Weights of a small GPT-style language model, trained from scratch on English Wikipedia.
Size: 18 layers, width 160, 5 heads of 32, MLP 640 GELU, 6.04M parameters.
Architecture: biases on query, key and value, tied embeddings.
Training: a variant of SOAP for these matrices, 156M tokens, 4590 steps.
Each number is 128 + 24 x the weight over its row's rms, rounded and kept within 0 to 255. Layers, rows and columns count from 0. Numbers have three digits each. The size before them is the row's rms in percent of the matrix's.

# down: layer 2 MLP down (transposed), 640x160, rms 0.0664, rows 357-506, columns 40-79
# up: layer 2 MLP up, 640x160, rms 0.0663, rows 358-507, columns 40-79
down357 092:082135100123101140178106153082105107165121161130128119124124114105102105122073132168137137193121156136111117064145111150
up358 110:121131145136166130142127118151127138110175123092110138117118127146107145181145151121143091121119162145123173154158168133
down358 107:098113118134120120117166118102112120139117181129129127111126129163171129090112143142136137167161089141104133135113085139
up359 092:143140148146152146148122114069116121114162139127136131118103105117144137106161094133132136142125139126099120062120145161
down359 093:106147119128108127118092147122144117143109080132108149137162166159102138121141155086144113137145079139117144162147107085
up360 094:139119157091128122106112160136111099151133148121152143153094121115105098130105191110107106112131081125129133138106142143
down360 088:137110111162128102137130138143134141127134108108076126113179143145144164161158050128114128155141190142136098108161121119
up361 101:159124118128138110127114128134142111156116163088113140136127088136095142119111141120127180152135157081095165127114167125
down361 104:153108134119146128152134115102094103114117143119165115121115111140155143107083155145104127140133113140088142128155103206
up362 088:126068139113118123165102159126136169141128103134146156125104133106104107078156153098120135146146134104149166151134145118
down362 089:162166096141160107096110130147175133157142084116101126109152141147168155171070169136151135180131125090130095104167124154
up363 081:139140170096158122095108141102128104136132102127181187146155120105095133127096116123107086138129132106072129149127168148
down363 078:161124079192097151131120145096113157120130104138126070135119113146148135167149091153122116111137079112175135131111141148
up364 104:101096105130103117113112126122112160137091146101158156142125152119089126132113157127118149099120138119150112144149115151
down364 101:072129134063145125085152118161133139099138162133115133128131100108141143086086113171116120160148106140141100091127168139
up365 108:088166113120129087138100118086124118131119113113118105145142148152136108150116123115139144126148176128164123110176113111
down365 096:129083092124142158104126119183169139126170127130151152109125156149145113095116119128127119127080092147095147126114135129
up366 102:122174101090129133159104150113082092104128147160133134158104103138162135164151161119084112063107117125161099123122078159
down366 103:143104116142135100126108202144138147154156140140153150145157089125133144116137117099141104090128142064153124096099097193
up367 101:104112141114139158132133139116090116088103122129133121153104118142121114109136128137121103104147140106129134143106125091
down367 104:094150075161136138124113118108098156121082122105169150114115084138126159148095093141076110098136153128117115139102133157
up368 098:136143120152116126085146157138170116132101079140131129128191086128112157138124164124166110142176175087161095120152127134
down368 104:210147078087122154148130141139092183131131144097104062150130122103137145087090139108128138176108065153132167141116110105
up369 071:141119085145128132124195137150099124117138153133108148111127130129129128137122153112147150125188132082122106135109141125
down369 070:127139115134118107120118133137172116138080090095152142109142122134111144138102129154142120137076132117076090115145119101
up370 086:146156124128102154138124123148114103129131117152135087130114116141175131061105138139124130094130077120172132169161141139
down370 080:053117163155099088073123153107135116119098135130138141111130122120123135167120125093136148166102127107136123159109126144
up371 063:125152141160146134107184089125133121142106148136141136112139127128159170125149107125121154134150110144114090167115157138
down371 059:140150134105130076114051146087112097122131127142134120150129149150126099165108170166130083107109140101134129107149129148
up372 085:152109101134141127128135088134048125114149145123151133144152135124182147122151069109141148132135145137137112080136117182
down372 079:097168137119133119096156129136181126086108096164134137159097133144133137147142174133112105111143125081124145161152178100
up373 099:140166127098177151104136128141086117098144144119107154171140158129143121183141103139125135107152129152090113125113168142
down373 100:157127123165109098209081126122145102140089087140101138115137092109145094149129137143109122143132149156174112120114158169
up374 089:140102136130159146131116089144122156125117142101119109147136124089135149110134129133147122137134095133115098093124134132
down374 092:151151116147111120172152141106111074168127125156068117099132133158080103113158164113097126140111140128130135123086128111
up375 106:124135115162105109164157114109158113173133105076102111162131150130195135131180132106117078109131096135152118090134108147
down375 101:144107127104135166092094114129150137139111155154138131119091127131078133105063143099149166114085150120064137114146141077
up376 093:106149089132122142136104141122129150130122122118149168105118147103107086148128157141142094092118145139171161129154112102
down376 074:115088137147140128142142118127113131145149147153082150146152142146155177107116079134096114186110091144081141117081132152
up377 096:101120106110112121184115137117057120153151139119133112171144078123158094159119137129123106097115097101145129132115111139
down377 100:114165116106148101122154128134163168172136118105116165159108113138154112105081154114124105111159167109111182118121100073
up378 095:102127140091130087109152132156139113098129113073085130113166091167122120114127124099112134102110098146125111143133093177
down378 081:181173096121119170138114090110102145088144115166185131135105159118133119152115110134136157136153164090136148109146144150
up379 109:103121145172099093168076152137109138116123131165117121137112121145140116127099129117110127115149127127127089101103088134
down379 110:102120099105108120148102087117129145147101143164140106108115180151141087189107169110163137080140107103132112147099101145
up380 106:157135135116128162102089098143149113145149128133154089136151119139064117128113159094128172121150101140087146142114104158
down380 093:132153120134096127121096141152176149138123119121079111119149114115147134106092126113139142104120140160184118104157129107
up381 111:103105122155084139083121171134106131156174123142133157111107172134144080151170147083152133145130101183096103135171134104
down381 119:120117092156101116118143142146131145136158127158140124106114142152109119117125172142142111162146097132109154116196125126
up382 103:165151126098136137108106160076135088112114112073121075154124134153126104142111137133156128101126128122158103137122157123
down382 105:130116100148113084149166131152111174149117134165149160083128145112108147126098114115100144169143133129096146089167143133
up383 096:107126107089145104161164127137119156126143128104058101142103123120113142136199111137105135139097151102113147094140139079
down383 099:138119133137133131167141166162099152138135122148154148120135104107135113111142098099111096193105127131132105147155144130
up384 116:143121168109103114161147136138083124122128114150118095112113107068105111082103166156161150122126112100076102142120187159
down384 123:159108126130142136149134091119125128106073113126121113165140154165123121094162134141105113105114138093117144106099093102
up385 104:174112121119144119121128127119159087068119153124124139146159152178106105162109156156138116138135108131135149136126141113
down385 103:094092108128129122148132116144096125094121099131123130132149129150157158124123125106135127103122162138115107153142058159
up386 087:136100094136100111091104151137113114149153135131079060158157124125142120137100122113155109103159143141152132110153120140
down386 077:145127132134135109189153121088173113143125118141146168099057108122110118108179134132112114137114123110100137182112143107
up387 104:116137120152107116153131182124140142120100123105133132132115117100138146144144122142143136111144111081114169142148127150
down387 108:140156171151154129061127096173151134094092122121162146122137100133156183124114163092131140156124117165179126134096131127
up388 072:055124128133165138097149136158079118120104086108101158161122093084129134119122095153139160128140142137112076115106139136
down388 065:172138132116136079125143106088139155117132173139167126149111110141126105146123155085140109151125105076157193146126130165
up389 078:165172115162094134148143125127114152158130128083116093164121081120074156115142138125127115099093133148113090124146154125
down389 080:089128154126133103109154127162140151110150124151146115104115127112165149110097104100143152149172148100107168121110120108
up390 095:157132139072094139163116122194133142110103082162089161165094127116161101110142158111085139131153101121077124117126147098
down390 108:171138148128165095132131144144140108128121131080146117138096134150118148149143150143118141135144096133131128143183132087
up391 106:142151123113153158114102136158177149138106122139137132147135140142132093116096198052130100105140115108106064105139137142
down391 103:066156154092153165151120110130160105137146143110134131156096115097153145141146115136150099155105149131091176167098151107
up392 095:138149136133118127103095129137126130119120114145143096151166104145139167123141096101138089151158178129118127165098134104
down392 084:124095139125152091145145127125143152093137152096116144140109124109129091180118160132138124110123092143141159156140127138
up393 097:127115110112140140075074146103132101155123164108115118132151122137110186166131140081120125126127182152130137092102195166
down393 082:121163126134118120117171106145119130101133096148138149112090138141112123090128158147118121115103075123121107173142114087
up394 125:150141160115175184132097084135141144099127117130112144152128159133100122159126139125115095087129112127124052127135128112
down394 125:153123132122135150130117105119111147107150106126164103131088120121096131129062112085115139140150117096144136105103149085
up395 113:166120144116094168090111110136121077144133088116094148172160142147099137104130183109121131117131116131100117127118076162
down395 115:130152163117088114111108159109097112138141110137127126137128164123091150138118175128107168119158125139144102106077145183
up396 107:109095112101133134164132115152146174117156114129134106133127098101086142128158133090160166121137136120112132151152117121
down396 109:112109101125135124120095113115115135129103133134120134129107100131139127115181106106154077088117112155122117126095113114
up397 112:138078100115110110149133163106122135086129139119141115123131093121132142130122141122130138110155174121115121111117133150
down397 116:103118122103124127174141156109135127103189136145215125181169098133150149161131142132129165161131137139095140100135153116
up398 084:112111120094106154130116127130094139125140129140134114155117099153147146088121182109126120101156169108101174116109112136
down398 090:120155073126142057139148152119105095128159131169130152113127100147164116157134100138130130135096114109150117117109137163
up399 101:081083134118147077141134141116129126108159121105111139109128121125108154150147163119132152138137161123075099150114109153
down399 098:153149112122137144099144113120117147117077154169138126144126086097162073132063107160133075131114122104199128108141152109
up400 109:130127112127122140089120134128152140209144167102134111108098089146131155126162108144108147135137155138136144119138156138
down400 114:152116121150161160095162194126116124122140162133117092130080127120117100109105136104169141143163117124127162108127124075
up401 082:088097133109090096144131102117165131119099116141120183110135134167129130108121111148101125137213121144130165161123087116
down401 077:164178118152156173163161128125092156158139112110167131151150088133143098164121150137121128145106145116097097090102139154
up402 096:139120127123138141123101110135150134125150157160165194123142169112113158077097179133121140140128168064132144123109110138
down402 092:132121112120158100138095130156109159128082135095100138100119143131153117125134130050097113121134168142118087131081141136
up403 098:146104127126071151118116120154152159139141070128097174127117155122144102094131125136137123110143111093122128095155135104
down403 095:140106181077124149153145161144159126117107173133130105096150132174135120124115186152114139132109108110138109155139108088
up404 085:144109142092189097175144119127135068105119140107146121089127098147125112106141110096131095119145123133128056163154125126
down404 087:141159116147106088110128126129142134140115118113128131124157132120090131136072119145061139158144172172113156134188111130
up405 109:159152113132081117138107128157090152095146095122133071170109121113124147155162117116144117103142129153143092102154104143
down405 119:110110152148164132170148099127126160100163118133130083115127097131142088138132128091122116120146155086102117161089131134
up406 103:126110158160183099091156136138089155156159136149152146098133149123119119097126133138107113129169146108114129151121099134
down406 098:120123122095081104115146161172171114138175111154182163084114157107111100165142109132150112148122157114127125156107134137
up407 088:133096117144126175164124167153139134145129146082161096133111109105118182189133125151118110122140156124094124123143121129
down407 079:102152121127131117119138104114155128099116163154103139101126118157116094070153134057136143169111111127135136154120141121
up408 107:139130167165087125148147122148099132151125144137089096151103124129143141116096135142066119099147120123170147114151089095
down408 105:136148101123138163140140144124099112059125163107131108098121115120158162180148100092123108140101139146091141170143148173
up409 088:147094162082159105136144094133108102162141109147134090155137100099084118111102152122095146071135119146145098130098128114
down409 094:116123185133140102107132126118192103111124100156119149134144152142147106139120149093130097142107093163149116154105103161
up410 112:153145138123091109156088146134151171158125141146096148162106133129145078090145126162108117118141128147167114167124115092
down410 112:210145099101141094124118134128134170107140137107103094135143101153156087092125128113113130095148123100134117098135143113
up411 113:121121105083164124074082097103091104107131140167146089102142139137119136091119121140127103131138148158105124122154127128
down411 105:123123118093082093166122148141145119158133116150160114099111108133144133148106142111100135110134115144137182144120152127
up412 091:124099136108142138093104127122098152090151091130111156129145122185155100131139117079145147114118124156154088090156117134
down412 086:119105108152107125141127108152146102131099108141144120141128144085156100100138126164132148155157128126097084117066098100
up413 071:154181138134101179103156141103079080139146124108120131161114105125140155101151143069139107113185117159143110116138151171
down413 077:157135132156121138091117126087149131111091126139125144123102141161113142127131095127117111143120103088102085128101125141
up414 114:126136105129145134157147097135092133139154146107093118129122139105164122155173119159102107103142151124137119144134122111
down414 116:105114085097154127144120140125157136198152143129176111166083118156121130108104112110066138141113137133133134097167161094
up415 106:108116111099123136119114167114100140172164120113106096148139114169100157164106144088137097087134136159059162092165098157
down415 103:149132107126089163077154115128101127112118133141130131131095140060094123084139144160121125153128140118134145111125153125
up416 093:096110107113108120122093114105105137116167142119125109115117095127112099118125119135141161096141146143144131163152113123
down416 087:136174156132133128156135117138144108124089122126138141162132149113117150160138099112133144171133111147123149078117157120
up417 102:150134100135132131141113114138122099131136148185171110142123104160118106107126086109142147132121131124157073125105148087
down417 099:107089117151122100102114115154163148137085142157129102104114136132096146132110128139117131095095094111104145131140145166
up418 090:125102185097134094127109139133143122073145132095130134134168127135108097122142155097132117135139113146105103136137177168
down418 074:099142081141143144139141099128116120150092104134126117101046107126163158124111097194111124105099141125171174143148099073
up419 089:124185117140142202069136067131160091101137126137106100143108140143102128116116139118175172159148125129181146177145144109
down419 089:107060138155124089121155175150137117110107131130154162119165116110114137154119125163133069128083139137073116096088082140
up420 100:083103121116139113121144104139170108156136090173121125129146152123180182123150102098091137128145160115124133131122148082
down420 093:187155106129164137095107147107117157109104149056176117150120115136098125129094119167115144163133070140103137101135121105
up421 092:161101146160115117137137109124142162117148088100101085151152110103130088119147094098129137143146131141134176136116136139
down421 088:109185110134177139111122115129122132143101102114105185086108149135123176148109146142128119113115128115138116127137116129
up422 108:103142086101161145109109104106131077122128127136127154094138111096086111117142111076081087108096137162133128153124133134
down422 107:179170116142125118160156132120107128091129119129099118114125145114108147092114128110107184146127181117146103112122139124
up423 086:110133081128142131143158169164108137139098129122126144124161113107163132165137174116144164088159171142118132153141156112
down423 099:127150122123127124124114137064125092142112147114143124129134133137094115129152111119169159078142123133146155130117137112
up424 119:126063130109094157107137152136115126098129120131131123158087153122159087083112132160127136138124161121118074167148143110
down424 120:116138107087131150123118142141132120139093128131106134140111159142153153127148149165121171123127120133105187145181118130
up425 083:148104143146138133118161128096121111132161141114143161117160081137112108099101109151148127117163165122114107107118112142
down425 084:118110102104135136123125135153148134124144112161152105126123130147136120127163125132131139129101124134108101126128162100
up426 135:157138126143098106111117153149086102145120115169165157127095150140111153135143114149140097097117092160127137127115138124
down426 139:110137091101133153077125184115101104139140110122121088130090176129147122153128146148124136129128136158130169135167170095
up427 097:108132153120137092157088131115091114118138153138133161130147162142148122130131145122137118119146151101143156099133132173
down427 087:124095094113114178110127128126124152154105098117139095122123108136125157158123134147117134107107116155097090174153138118
up428 116:114129125117085131128144149155079100145148089127134135138078137153184108101137103153125112153105146125171108129164118158
down428 109:130157125118082116141143125128139115142069078131152092153110167153144122106118099102117114134100135118164122125118165131
up429 100:077140121073078138099104108081127147147144108110172116110127125149114154118142153139130117083136124134188159118085114152
down429 092:168097167144182172133144161115143096077109119152126144160111114121095125133152143116099164142124089124076112122112131130
up430 090:142074050092099150080128166129092088156115109125100155155130130125124163140143154114108131132157111109147114133149117111
down430 096:119139150112169084141116113138146136088134134092128144116137113133128104154096163118115142183148135136127119136102077153
up431 099:116112125106149116168131109136136106153123156123164126204100130125124109149131145131150079110118124099096121145044115129
down431 100:176105129127113157179099111112120126136111071135099131191177142145115162159141127157141151139113109125120093106159153146
up432 097:155153130139120119120150108117110109106115137102156130162099087131166131156091114166136122102113097164098093141112126138
down432 089:128120136121165118140140116134137136125133129159103131100111145095100147155151128127119121155082153106111158127179138128
up433 102:130104144129121143125109077143139128174155127107136089100128140136157130096139137113097087153154158150121139067126133139
down433 100:124100103089137115150172125126123108114124150155150146130125148102137143102131128117129145158129099150145144116135103134
up434 107:125125096156155123117121175167132146116099126146125143181110139144156190132154110155100115119122144097154113158086132135
down434 107:129124142129147109127134115137111104085144088136143121080143110175157110102111157110118102137113119119164103144171074175
up435 099:152131129104127147151150102137107140108126110149159090154109109141131149157128144104112105099127118170142121099146116135
down435 098:106116086110116134122115110145131097145078118128122121155133141091123134087137129196100127155140132128100123143130156128
up436 097:151095081109146109142142089141165144168117104104082141111133090133133094127128150141114157118118147116100124161130166152
down436 096:141111142121138150133122151165150104094113168161153141143111159144118138118186084119116094086103140110127096154120164105
up437 106:145102135097116099142166124159145158134152149119092117122110125161142152133150095080145092111142141074128139129171095138
down437 102:100145142095102150131089112153086161146170151110142157116115110132094155135079094159141101133125166185135147123078128121
up438 102:101127168165163136131125117114129138108130111148120156133138093183150112123133115133114123127135146090126106139150158157
down438 110:120151134127151139095149121162131123156109119149131169151172136083150091135176070159184144129154129155144098099098106142
up439 101:156152125105149149119155161126113146151128163114146154097126153131113150122102112181136116068117134116153100107121133104
down439 097:137128175106184141133106110170112092104102115118147118128139120171110117159171134126168071138147117129121121145132116162
up440 086:127132127169103111108138153116126124142182122142144139149094156129150116114169081129123138076165130164084114109156162108
down440 096:125150107192123120105159115089105124073143141151146139113139153187132146120154121126070115124122165109106151133144099108
up441 095:119136114106129119133149170119117100148164129148107149093136113109095120158143125060133101131117120123134133128162162151
down441 095:155131093143115126136149115154127146128144083119141111110141100171124143111161130169071149130157110159124139117117101072
up442 116:098111103129098114089152112116158064117138138081127148147120121143120133156138101147102176139141162131082147129128155118
down442 114:145127133126143134128129161064100099092139151086084081124147146095123147149048086090145115142145110132180110133118093152
up443 112:076145113087160145136118142108103126135112080126146117128163109146121145138105097095138140123154131160159107097151137112
down443 099:187148144172109115087130113134102124119144138130114120149073137115128132154158130145147106128085120100083136148109129143
up444 104:142153093119107138132107072149107146114121087133119127125110102145111116142151149144179143093106134101138080168098125102
down444 110:104128132100129141136160172140132115172120155122109100160123160118134128101081155085106136133109121187130160089130125132
up445 113:167106139145098147104126158100140136138134136143133155152152108143127140087160134135134112142165160135082131139072107158
down445 106:116187155095108131156098110147159171103136140096106128144087126110140099062142123156146144109107143171121125093094139147
up446 100:126141166137142156095120125129091139154120144110100096136115130134119144075146130138126164138143171105115159132075146088
down446 108:139136113130098138131115114135138108172127145098143086098125127165181155130106099103130161141141108128114124128120168088
up447 112:119127117119137110141086123161110122126141105141155143137174147150081141125102153148121135095138126142119094128094095152
down447 123:141142116160179118118105107137146137087107143109108152133125118128130129143116114109146086143105112105175113158157138114
up448 109:100121117187136119093114101117142152126131104146157122128145130120123117138131126065120129099121127085130157171136150154
down448 107:116147103165137119148131094136167086104147133146123100126164156099156188158159126089155145155132113089101127133134125150
up449 118:135145158099164144121109135153134159152117123174107092165136107101139148097131127102139141131137118125126149143152099139
down449 118:160103154130134154119170149135116141115128133121096147095148184115084149169108165090169099115096121148130115163156128128
up450 091:114153120100096125119144120111115093137104136138118110148154145136080149149118134136135094153166134118115156128077119175
down450 093:143108136174163113122136130147131148143139192138167117097067133109181133115155087143080096119053159099112133115155144084
up451 091:136125151105137141107186097128122163137113124135133122156173076115105092157120131098134121095099132081105145152116107162
down451 085:114139116128115139122115148112120105102119135088095118146106135155151145076156154147123143089152199181112132119126155137
up452 088:168101107112116126095110075146133108136120108106117126177094102145103129137124157093136099085143118148158138121131110107
down452 109:128106138077153105160121109103130116134159104123110118163117092150138115110136137101133138066096108125147087143168144129
up453 099:135125132112128116108108077129126113124154130145105145121137122093122160154132116104116187116136120119119118185125117175
down453 107:146125102114121149112092091127161114135151138095128075153101117125137135140133131102133138122120156131178175163138098136
up454 118:148160140128110156078146091133129115156117112172143163148105120145126118113154126099128109152083126185133089087138150143
down454 116:140138090123118163143114127133137132120158126134107074165108102087162128117098129146142144147132124093134152124080151138
up455 092:165143164169143117162145092161124051076144161125132072165120136118130125096140144137135119117157108139124115092182143121
down455 086:150101093133124085109104111162092155122108118119114083141143110133093117057122115180136112106104114121145167095133133156
up456 117:122151127156161105120078157146117150150158180154127120087137112102114111106140118127174136124166102156124179100167150149
down456 124:139115116134137155094136153101105139175076108132113114132108104094066120136099130135113157091161111161125128122131115153
up457 089:141140161124123150146115101139087104143152116143110125129091107128118119108146161116069126101146131184113131110156120159
down457 090:126132097124176112150118136101115136143092141112146150168132138145126148106120087158148119150117108149174105193109114127
up458 094:127125100123117097141134152081106094118121129142136112106082101145134145172152135129120156145124108120119137163152130117
down458 113:149088181095151136136105151097128103106119106131043120140090143137130109159117178163149141123149114100133123125150131129
up459 087:122132136140136116128090111125133132146126106056155153111119113079117144141119121116137128162129164155139129095134111115
down459 080:121129138152088111120194114142091103133145121166112082119121133156146143129122106119133133140090075137094120156139121142
up460 106:097181094114125156112171153108114120147136130127135144159153133153162137121097122120124150117158121157146109121168140133
down460 090:148089125140124135126118146148166140113145114144132132133089105094110100165153123125123111154099178101119156137093112145
up461 107:146081137086145133162122098161117155137087104141131171108139133121162151051122150125129110146137096175151096093139142115
down461 105:134112135132129100143156119150117105132131128146146146140135131112141153084131160157110113113132127136140110145141126089
up462 081:081121103155086123117156113116191125130146129127109179090123140130138143154156144116113087120111104142135128085141127124
down462 072:162135128117151136113112148132084150128125126104121103155161104125118143075089135123130168170160122125125108124109148133
up463 074:103163099122150154091169151126114115134138096153173096128146116175084083145156138069129103136136077136115119145122116139
down463 072:157102109129128090130125146159132183150127172105116115107097103068143138143105129149177116112141160100151086130087086116
up464 120:130130119126121121123126112145085080121147098146119112151120124173126126148138124125114155097107136163098101071105114171
down464 124:155151098127101151116119142132105114116140134119084090124126141133137103118150116155144141122110176095093137102136099108
up465 088:133107134115132083125117146142119124135070120110149150166065131142120123101161178111086171112125147157087083152121143167
down465 089:115131145145083138126144152148141122137114165138156102106136127112170126159110120152129122132138102097156144141125115194
up466 100:158156123153142152132132139180116106165157104157075124172121129136124137153160154122125130097097109139126122150152097160
down466 113:136111137144112137131117096130184086197103142135167125102103136160097147140157169153122111128143161151163154090140133111
up467 097:138152172123144147119102100094150175100170110082124124121119085169117120148104175102164143128168135147102127139136114139
down467 101:073094141105103139119152120106114132110140119115176144083101123141129113128120146107146105131124077133140112158153163138
up468 087:110157162132141096128143097111101086167157128098109156131164106121141157116114131139126169149166138161114104076124113141
down468 071:151116102124120180126121138125165150156084115163137107123117157096102112188127097134140120136096141125147139169145127135
up469 081:174157103108158127118129060108100152107178080132092107142068106129152084101121137127153142115153083118112140140140102156
down469 069:111099150133087122141110162156180093135090180113183109074147129109139132171152140132087091145125182129113100118110129112
up470 091:075129073102093122134100119139092133114174096140143142160090137146164121094140072099124160089083129193155117144160103163
down470 084:153127145126123144133128147158160116112085191140139120125177083122115153133101172127082108198116150112092142110062123131
up471 108:149123079103125125138126118120134119135147158155111044091119148120113116124140158079124146119140139121137124155151141143
down471 110:125137085117118138168156117140113109116102093128099157133131159085105107100161102124111172110169151133175147127090125139
up472 093:165159123179122151110114139141093139148136157124102092137092089110112169152152127101121116122142176148152103132111092118
down472 085:144125126084124113115157116105104163094112112139097116150126173151150095137147101137122110135115119070152154127131148092
up473 080:144172136153132135112139119164176092159082088131115141132118100100157154151110150106178131128133115113121116161085106125
down473 074:107093115131119076127144145107081156110163144130154113120118175190104119097126108115092147112136129137142113119203146142
up474 105:117158172117115109114089170156118151148118123138102130151177117093100122132117120112152199108166154124112098120163147099
down474 127:158146154119162155125079129145161122130094122132132155133121138116130141144095124138129148117156176169122098122132163086
up475 114:094123106126081125123164119128116115124088069122175119136090111112138097106150083129120106073152130150181100115168127110
down475 116:100121138150127110120079104121105150110097138134138157142140087144099173129111125106143148108113115058100147116118123130
up476 106:116106147130132112168141150157140118158109119120186111144085113128107116125138086121118092130123153083161105129148139063
down476 122:130097117132131150158133173172100119106107082125094173131096133154135147100116123125148143092129133144129156164142102128
up477 100:142125122149151114147122073143151135082121182120115125113136128134096103128132179094140160121132139119115129124092153117
down477 106:065129152107162164197126150179100114131150168129135114121173132117164156143104118139131120121142138122122094179119126137
up478 107:164146138147148127095134105110149133145132121128112147135156102108111129123148108148140117093126123116095158125121147121
down478 102:131138142133148125163140130140137131118147140106088132121137166151115106134170140126107156159148153138141151156117163108
up479 113:111109145111153098126103112135118131140124087116133174160148130098102128106106118128124115105120168166119148105125101149
down479 125:090079109126106149197067110146148151124125137139107105143164130103126087130136113162110138104130157134082137146095141150
up480 093:135147155099087115115097124148081121098131167121177108142099121109143126084147145127139153096122116146104133142121095149
down480 092:172146110134122094096094126140151152134095087124124159112167109168144152117110144088121119116103125172141102143131130090
up481 115:110071145104106108136122118105126162098180147136132163164087141150120134123166139143124114124162109091112135143147155124
down481 126:130102110102149116196132106101125213109161143151141138139131115159128133103129113091119106115107148130120130148133160104
up482 102:070114132097132128132139112088103141122144100127112119124170114128160131146142165089112154118100188099130084110137168104
down482 110:111128152142146099122090123126150130132181159121146113095120142117110125128103142080144120158129118085167147107159121158
up483 107:140111114106094106114129108129100136137103091111085139096093133123119094107140145112140133138197122110118128126175117120
down483 116:133087191114125135168150075142159137133170115159114142139158150145125118147103112152163091135118104137114134131131118153
up484 091:135149120118098143131139124141125083114139088139151128128113158137164069156130173101144127108130133116135116109148173133
down484 087:097112104143149102142105112144137144169123124088099134127156119112143141084117116126124118157112131094136140150175110126
up485 100:152170141138099076120124169128122118122125111112142106135123071097135138138140100135145130077160131111145128138156129155
down485 105:172094130091093140149111135138141110073131124146120139114138157166113131122126124126121115127100123114103144086113093094
up486 092:093113121146119126075135132132117111106128141121107109121132175143143122127157112120150109098122104148151124162137110126
down486 088:148116117118122130146125108116157111144118126156132135129149109121123113096081162122124137168129120097105081081093150133
up487 099:169116135106147162134109089171129092153156138120067144117135099155130098096147152107151133121170126138198151146108153180
down487 116:091102106126184120160100090141125112136142135123109159134164138141121112103155149123117136094142104133184157173098151116
up488 079:140169131141145097158110092148101119130137106088136131101135106114133124152160088141141139137112139118169113155138128126
down488 076:130124143126138135120116077147110104085146129124102145131136151142109126109152123104107102167094161140127179150142126139
up489 071:176115093131147139130104088155094130114156144111110129121112126144096157112117153103161150132142114101129124167129129133
down489 053:105123130140076144116125150100163118146082109134141099105171103101146108176162097153086116115097138129121100108156129111
up490 089:125130161176161140146143109145156132115146129119142118181105182106160121153131126114128132155156170127108101124127126090
down490 091:163121128116116123111109187133123146101150158096154056130091148120180096107091105112111158120138120126169088141106108118
up491 103:135138129066117124110100182135124119109130119116128161124112118149169102137127109111124119099160130140099135116084161125
down491 102:126130094133117121154117141138129122146085149121138153114131078113134134150139131123122171107134105114112126117058128136
up492 096:110092118086071094134103136168133110106123126110092108068132123152102115133118116097117161129156143155118142157109072113
down492 095:161157111137128134180179119139145147121144160113127183120134129114157118150134122174133147140093139137129137128137143149
up493 118:097086109146128097123099141134138151115123096103103136142134125108142128086173142165107118121140140168125109140119123140
down493 114:152126134106134130101125160098099142142180129121116167128143135126154135104108097157161173102121142166135100115177181148
up494 082:159131138164120141125131107154136112145143141102096156122142115127129111128132144110119133153141157106124166133127114157
down494 071:082104126107114150122123130120132140079129097109133127116124154123113128133139136152158106098145119172089139160101119128
up495 093:127139116170204091144119142171145141139153116102124122147118137140131111095110141129124161140156114105141112137143079076
down495 089:121122094122093123085126150104136122129140129160134149088134145098113141128135117134137127125046122138119173146111152106
up496 095:127141139116110130112105109154107098113131127098131123161089190130158125159142130133134113092130150159148155114139135170
down496 086:146099090169126123147136092101125115133119135109125135103155078110123158091107128132116124154119105126121105123163118099
up497 117:129119142141154143111108134154129119103127125135110152113093122150125110079155141096122137127172133123158133141128114138
down497 120:104154133132170143113189116110090163122140144104087152106133144126145136155134146170140157140178150127153171136128151092
up498 099:174175166135114165160126149177138124110122122143074154166128119133153124140132145131143145145118100108118095105182113081
down498 088:066152098127121092110123122120071162106114131121170132100114138108103143124121088126113170144123144130123135149100131162
up499 088:132113137094123095104131132084143088095093175090158132130110098172152159098135167116136130136154141129099082121140078116
down499 096:125102155148112138119100129126133082116093161116173124134135093108114099127164134156117105153109145147135121123087125130
up500 073:136129086160105111118122106082078138128102092116117109129097138164152122166188127144176095140117115118179114140100173123
down500 075:131108131112141107131141154149148112134150172139152149114149138116116121114090130098098109080148126115121127142143091113
up501 101:096157093106136132132128102153168102142146100125076097101171131143127121105109134118146143105162093095127092162137127137
down501 101:113133154118184150066154152077141159151091116139132111119121154150121126147146141163085098137090159104106157125099136140
up502 104:139119158172085117131156149158130171147133118160142099136095162112107098155102187074116100102155132136080085132114125145
down502 115:182080119110050149137151115113109129108106126147122107150108148096133097172128120123165092157129088103129156112133172136
up503 094:120128105100140173164098147119141134161119153120163091114141112100151146164149154144124082126127130098133113148135103092
down503 089:144119140141110139089128157158131150176143159131111133123133141106118107130168162116177094154087133107125134117139110117
up504 099:088149162122106127140151153109138162077184104130141133127158125096141142149103106098132128133125099121065066101152108150
down504 100:142123107106157117173071135127138155105123096123137083140091146142119156118159174133130131127134112154109189171092119136
up505 106:110125104117171126096121117108147173147132134143123105155130111120160085120155170072094164109143130150179130161145130147
down505 113:136161151107091122144116115118135127117100144137139136135144135147132131118122174112155130132149081127129092119124084150
up506 097:135122144138124106121118084119123128143098112113144138136123090146125135072133163149133177098141138126175146116144105155
down506 102:077126128117113106117094123091140124127148119117122132134144106161078107171120130143106138119178130100109128131130086063
up507 095:138106157111120188133165120096116097180151122163092127124167118085132157182123176120128108101128170112081133149114151150